Weights of a small GPT-style language model, trained from scratch on English Wikipedia.
Architecture: RMSNorm before each block, rotary positions, no biases in attention or MLP, untied embeddings, local attention windows, gated attention, value embeddings, a smear gate, skips across layers, capped logits.
Each number is 128 + 24 x the weight over the matrix's rms, rounded and kept within 0 to 255. Layers, rows and columns count from 0. Numbers have three digits each.

# o: layer 9 attention output (transposed), 160x160, rms 0.0967, rows 49-63, columns 0-159
# v: layer 9 attention value, 160x160, rms 0.0697, rows 50-63, columns 0-159
# q: layer 9 attention query, 160x160, rms 0.0721, rows 64-69, columns 0-159
# k: layer 9 attention key, 160x160, rms 0.0727, rows 64-68, columns 0-159
o49:098131151163128135099140094166123161143107120126133134136141135109116126110096138136145134145109119130163112143154136170156145118134145107134139123134129145113120130109116141148166110113158088145173092096135093132140105146128122127130087105113095210116114179148155126129127137125107111124129163137124109151115120141116142121150105076169127124121108136175111151121116123114152076128135111126145111168153131092075148146166090147154154132121133147129130066135159093118152145105114151
v50:122125126148108147144157125122142136098180162137123128098144088117097132153101141132106145122121142132152109156098085134083134165104145124117122109139112134119081143111112130141137135146106113159089141161109142140099128139129140154113072155134159134142116078119120118112137116123127139124117156095134128111137111127142099129081140128132163135158125148106089079126098088129130098122146154105120137088118137126088124129098110122126143154118126102152167147111114131131082111115094135
o50:138124114101118128154118117142112130116098122152138131108137109125146120105138156159168112120175087133132167127147126072118088140123108169112121121113116107119148145128136141182121097143087131133107169141108164101133095141155101104153109123128132157168151116085134140102089147119119139132112092113113113165146110124121112095152144138112125104124141112129110141151172148124094093112085120152127131172093120099102120135159147156099132121130124133134117144135125153098118101138147116
v51:086126114149169131126117116149170111121136113131128150128114113095135120142098174136109126159152134110113105174169176105131114097131123142137117159124118139138168154170123125114092133153148158116117142164123146130150094122114121138154096107132135141099110038076116127116135120111145161103127081133132159116147114110159136127133081186158113109120148064121146104101114116134124123116113174113122101140128129113131174108218125173143117114128144131176117146136123120116161158150173131
o51:098118114111125134146116125110118110112106166143159129125117152168129124121140126098110134149085179135135103117086098108107135129174150146133172137099167131093102151110155108161100101124088123177126155123149158140103112140146141132115136167153134108176099119147162123156139126117139090149132148112162086150128131138146148130091121141133127168097124102135150161152088111122101125114092138110142162138107170126168115135078131115124092138118151099121132161091158105121095098127105111
v52:157130144142141179124121149138100147157105104152110135112150144133118130121074073120134129125130139167131114124108135162145146108093145098123127098110172098142117114124129134119098137150139083123118109099143133182099169108103146132123150099116112131188119166151127106134128116109130099121130169113149135127134140133149150122124081085132151125152129172131135116114091114130105102151136153148157178120148136121141126143088129122094161131152113117107156153115121151126129140117091115
o52:142127136129121137111125125157139152115121136156125108149139168141153146108132153159133076142150120120144118133104145127168119072128115103132132140170114123118173110153144111127173127105165129126155086099108112094173071082128183153100105137091127165111125120112142114158135131162095143163109114151147111152133115145118137128173149133128138131164121148116127103119149136116148129128178139135171097123157108155101143116146145157159127155143110130129116108123148140148129113142138140
v53:108131154107143168107121126152119121127136139148144093117146127166127093155113153107085104160089159140111112093117167129088109159167099142121138134148081122176143163139108114131109124115097090136111107117122151133165078122096106105151169088115153123143102199092130131166131140138154121140124132184146103182130171172128135120152162162109111133133155101131135165106117179094151172115119134126101156127123094131168137153110125100156098150104151101065130126133129129153127108126139140
o53:105102169132133164104135123082097100129142112146094129122114150089107132099109123146156114125099128126117115182188129143112167144089125066160114083116109131139140122134101124146151113110143131107159127101144082152103146113138103139111123110127128133116091154153132143108127147158151122179131174118138136121164159153150169138134132143118150163048130113154135110120102107147144067109115107116125163165153165111070142090175108085195146111184136154133107103143133114082134123098129143
v54:107124135127163177098117163146106126152116114139124153102138121119154086123150151117153118128114129110105121107136152092136134125121089103152118112101102115127109143126144119124085127111137092107132118129128121129122083143118116149122156140148098137133141166135138137134111117138105143154142109150124101132094135127140128123109111113117136133143156129122139117114091158106177096123135157162122152140119118115165107108085117131163133146156123125086113137119118142129124116157146127
o54:130155171137130128125151142147123151118127154135139134122126142091116141179123138141152148139121146115126135150161133147148146096130106130130148131140149100130104152126082124130144117156136129166134124156110131101132122095133138148100118158131142148145108112125129151132104154168152112134080127131136137140136100125121123174136123143167164155127100127154103136124127119125096116107112117121162118136095173097106139147138101110123146125138130121126130095130149093139138112129132163
v55:093137109160148148131149118126093090093133148180126109107113122125091134148083122132144142121137128132155154145100132146132142134130164123127122145110126106140136127124155142140109139152151124176110124144113138136115126138147117120135125110109128142153120126088130141131115123103117095126145143102127138139141129097150119110114132143125136114156144150118136112122126134142109116146127110081141148095131128121133171148123130158110139127133112128170155134140139152160142146100099123
o55:108094123095070097169126107110166119102104124124095101118138136154161140079114114149096114112152119123114156168119133102116116121097123140106130128099140153122121094130161144146133123091120152116116162125119130113134093101125128117124102094132130110155144128116145100132138143106115106133139107129134095151127105145119143113131141133106130104111149103102116123146128162110120098111144152145130134113111129145094116130150140146147118158129137114121121130125092183118122125105154134
v56:146136087190186111125122128122124186146105118169128140141109113096129102122069169102151100092091099082103169126127139090150154108114103105132124110134153115127133145125142136100075122140133071109128101113141120114109100148111114120126171151105104142115131137102143108111111129155089159150133047161128128109116139092162106128116116185093088119149152131131150150143127164137177088132145106115130154135138125116165135132131132127118156111152130130143093170136118137130136133158115136
o56:103154173116120110163152121152158155116138118080126112129137156159116145142137117128107181170108147095118130154167161213160112131147143139130133144130145134155112105110085114147136098128150114145152126132131153093138147121131151128113079136121126145150124158124088113146135147152149102118128159108133136155130079130086127156127139088167148126151090189115107109127119121129071105115108129104143112113122126127115138139108113149123124162143114110118139070123184088151148132128134140
v57:136111135131059125143146123134108102127143150135133131139157153115120137141102111142127120143137150183138141137107105154132123089101149121121154146121147143157120115131100125134149119131120142145115128126133147146098161107115116147115120113155137125153132106145131112118126150086123094122180176084139097130187107116145127139130123109151154126140130144119095103127139097113132106140123140091149134136113134129116109143093131139114132127140115097135139148121146139129128125107097140
o57:130120102097123114121108108142117129129101096111127115130103158159152134104138155133115104134142102095121144147117119074114091139113105136146113132129098118113174117138175120122134137133111148108142130132109133107159094117137111148147138091110147133121139099118125108133111103146140158127133106139121103129109138129138100103143128188101095132137161087144124118134132100124133139135141162181122103112130121132128136111134153147128096130098126113128135136119112192101113112142133103
v58:120128134170094125150149113149110123087138142149128109111133109109129124149119118129158151134152119152155127175100124138114124120126168147105122150100140129105132118129120112115111127137135114157108121156132125120122149129128135143145093157115132130150110080127119126099128120121139116120132134088111123113146119084154107136120111136142127127141120145114101118124137116118108128127108122095138141100119127118092137136097122134121161106117118131172146119149149137153128130112098126
o58:120106093106100097156122111110122104096113118152131105107139124143140138098112126138107113133131094147152142129137115093113127141118125169120110128124135117118125137122156155183121118132116119107124167105123149116132102129122103119122129102129137134146160110090137107125109122114125118115127116134125087131137131136112134112121147140112112091139150121121127121151142154124115131135122150148124110128142110142104101121155160160097108144112122122121130136120083192102120103128160120
v59:134129136086154133111102144121150134164132107088130166145114137162147127112181125107115117133108125106113115105125130116119118158142083105134109114145123134128128123108129131133146127108119132121158130109124136131125113142133133119117147126125127131096132154128120147155134117137138160141116139180140142120100136173091108115129141136124134131120110116152148140127127141139158146140135128165105120136125126139160129099133141113131121140139118145095100129109110125108138104159165121
o59:158157169167156149092124151144138159150156156119110132161136113094100126173142120124159145120134153132126112119123135141139129116146126107128124129121134136143119133144095132103140135122133124138118119138112127140113181136129129128140156156137118132116114127169108162127140119142137143133106128117116166110131125113138143137135101103147138149120113150134134123120121123131135148114116099100122140120117142109157142134099092093126144106158128140140118132137175064161122149140106141
v60:152144156113127148107126155112090120151108102104122119140139148137121090120154143127167103119108128126106159084157133116146142076153113132147133135130145123132146124115111118136128146131134116102157113102106128118124149137134152117136169111118127112139142190154137143125141139127139075115144139120139143144106140131144138123148144118103111127136100134138126155131126148148130127130142114137138129122128143138164120128139139091128165082130135135087105118134125111143163131150117129
o60:141135146152142138102167134120131138124152127125112106150117143128115152149127111122126164118131132110112107146124133144137169116140118107130122143148122123142122121113139107066133151116186117141176106117135087139149141132106136150115138146106100115082114134123118106128133123147123165144124132135101140104113148131131139170145111123132142144142121167155127127106089141123173137164141129097131118119157132142117133146129133132125152149140120145108147087139143101129136138135132136
v61:094141130160100160157158119121109047112110117150151103079148082110090179133094134125101113140150125134134167169163155164145132104120115166132090170124140116141124140115154112135080154143142104149120140153107114138131136125103107152142119113134105143150102115109111132122117122140104116111130162135125159124158125125176106128134120122133105116132146126111118130124148158139112142127121136124142121104167094115111144138154135162086121104087137130179108075126139116148145145134124128
o61:116121101106141108179119147125121102090144156124131106142104134149130152146132119145094140125143098106140103103106093122117116167123127141145138110103128109104121167118113130165094143133124142142109146109151138100112150109161131144146121175147159077161124110109138122104092126134120134132115149118147118132126114105121137157112159169113162126125135142095133118144158126159117134124090121135124122093114162160101089103116187129125100117136150110150146164154102182140107097127125134
v62:119145119142125115144164111122113115092139128165119105107141106102108139161108098121143156123129132134154142174122118148128125090109141176146127149124138147112125128105128121140092118149142139143111130141120142123110138120129115143123106142112125127157126111143136119106120124133124111131122128092121125124147122097161134135124109150140123116148130135102119097145129123118090119135133113096139144102128140111104139141131128153116150125138124138141110146127132130145121135110112135
o62:096114090108107124168125115127120116091103136128125096113140120154139138092114141150093116141134089128129140119103129107125133139114126155119117131108140130116125124122172139153120110121117124128126151097124148110143092131124120129148118106129136121170142134105144106120113130111103122120139118135119094139104106125120115125118164142104149112123142126119117121136129150120104109128118155126125103134112113133098128116148130163119130148098134116132156137133091176112117118116142120
v63:151133190091151102123043186124113093129123117100118122126109087153163119112119120115148144152129139117131090185163125151122133167137130134133131114127107126114131142114139107107144114131120104101145130143144132106158083103118144111158151116176131119126115150132085134133126117155144096125139120136152164132113141104112162110132105132112125171101093079142101146110138107127097153171138125137112098178140114114129110132128133104139145082082152144169073116119129118143177128124110123
o63:137153138149145137136132177117089104120150128118147156140116109100084112158168141134169123146042143120153113091129113129140146117138128102150122139153123116147124158153117098086081142119144125105122077114147119147129134127094111128117189165144097136123127111139129160144105125122131129167113138135138164076126148150140118151117179112116131155136095157128135160118113154156142162138140099078109129114142146130155136118116154120149105119171134109124124136125109111103113097148152147
q64:065000015069147172000070087008107111142065057109021091202151187055055039208183103160144093097213203089148141103113060086054120130179017161076115028096124172108083059220110216045103054198038083153068209130048202203087131215243095106065164080129180222151055132181028196095207177236190158196097137074101050242210075071071164044255130147111201047067219122245068049164129183101191116117149098138054197105020135238165166210102046157049185087171072180176049191019255008208045248126111008
k64:140000043117117082000086088115108140162085033130021118176125162091099073165173122145144133120182177093142142123079070090093069106193027119009098086106143194076047052161084174078103041193092146142102187135090190233076147205182088086057123076131163213129035149160046195131248184173175145178105119158098089166174106098088092049242092164098177029060180133238101038142139130136173121090173132149087207098047152172187148165112002145102160082145057175122095160053232027186099205104134048
q65:133173185138112117200145147130112108119176157155168133091135099178141159110089123127112140150066117145117103134143178134137140143109184114139135146134120117150166144097155081179139148078161146123133078145162094106141132079101148151165104171119085083135149135098170119132072095090094138100149138133163159074075146179158121191086152136168091163187071145108140169108125098140090137128105120127155087119192131105102123118128153100165090154126166112133179107182069197117142085135154172
k65:144033087126143099022082101104143138178074076111041125159130164090116101171167129123130117113188174095158143108091039113097100088172072131061097079086125180095064094185108202083112053183089151142103199103083202208071137201179119093078132085105152213148088146139042146109218158153169135162111099125094086200164099089105102071190078147104155050066197138204105047106121145143149118103155128146088176110048152185164145169118032161092159114145073165132094137069215038168108189084147062
q66:110102104110105118102121153076115154133078097106094092137125149071139096145128121124161103129167140136123140117115142116104139128138092156138134097139113147094125103156119160100121111129097116152135139125072140134143115166161103141103128109128162151131091116152102145117130143169121142153130144087112107185160118088101139103138140154122170126108158146162120091155125163108137132120122122127089145111103136157124159141114115128099150125123111111137097153109172094176126154130116104
k66:139069090111087090044121136118108153149106068129069106143136132110101092155162125141154138115127174103150144137092109080092103135153095106057115092127150165092082095147091149095123079158118131128123165113116168178079136151152078121091116111134124172138101143153076165151192148133131127142130115143123089135142125107106110091190103149116160086099148129201105097131144122115155127095151106126094164108095141163174126141106055133120147093138089167115122114092181070151114178151131103
q67:095105092127143117089093102115130146142145123117106113142117113126085126143127114146106146127146145124119111114111140085098103148136102121098105077118128108146152105129109135120130088132105117118121164142104135158129113150146127154115169159125141112156070144119108158121147146166150153167113137116121121152168097138111114111160135128143118103113154137173143103137122125113142148127141134154118159117106137174118120138123099129104115128134108143165107164122164113144095161136123100
k67:173048117126107087066110130135123123155108104126086122126145121118120109124141112111130129113168152116152133139125086121112131103146105124099116108118152165123095117151109164108126083161121141131131145137104162194098139165137114094122119115098130171133103141132085124128173145137112133141136127124116110141135129127121110097177096132133129108104157130184140099132143106142141107095134111133109145094105130159143121164125048137122136132151107150111124112108166080150139146095149095
q68:124089095118079118105116146082115120137097096101085105161124163098133097154137122118149109115143147124110146116098113097126125134141105143132127099125127159122140117147102156118110109135111121141123140154106154122106126158155119132086139118124148143129113137116107156136163136140125124132106136111120112180144097100118124106151147133111201119117161138163114099148145142132154111117124123114119133118099132141125132148092109138097138114162115147143093139095154094168137154126116095
k68:147050082143122081039090107115148147158108094127080103161140153128113116150160119140147139121149171115143140140102087084109090121152082132041102088127137161084094109145108148100109091149104152128097155122116158171099151163142088109108137104128138177138092120130081156135174143123143120144125113135103104129158123112117092088193104158123155097086146122204104071135151138146149141092170094136097162114069152136145129141116036150126142094139068159119116126113185067153139146118149080
q69:068115105136130125106124111128148119128140142128129107126095085161087117129136129135134141119123145137122135141124123084128133146117107106142123102119128123122113108126124114100137123147120117130105138117116149129119134145130142141146133153145133141141104150132124137130126147165155148142136144112130118103133105135138132137146135109131111103140105130148165115114102131142127128154130118118109134117137135142125109132111100138120121110128162142156125139110152130127114173127120131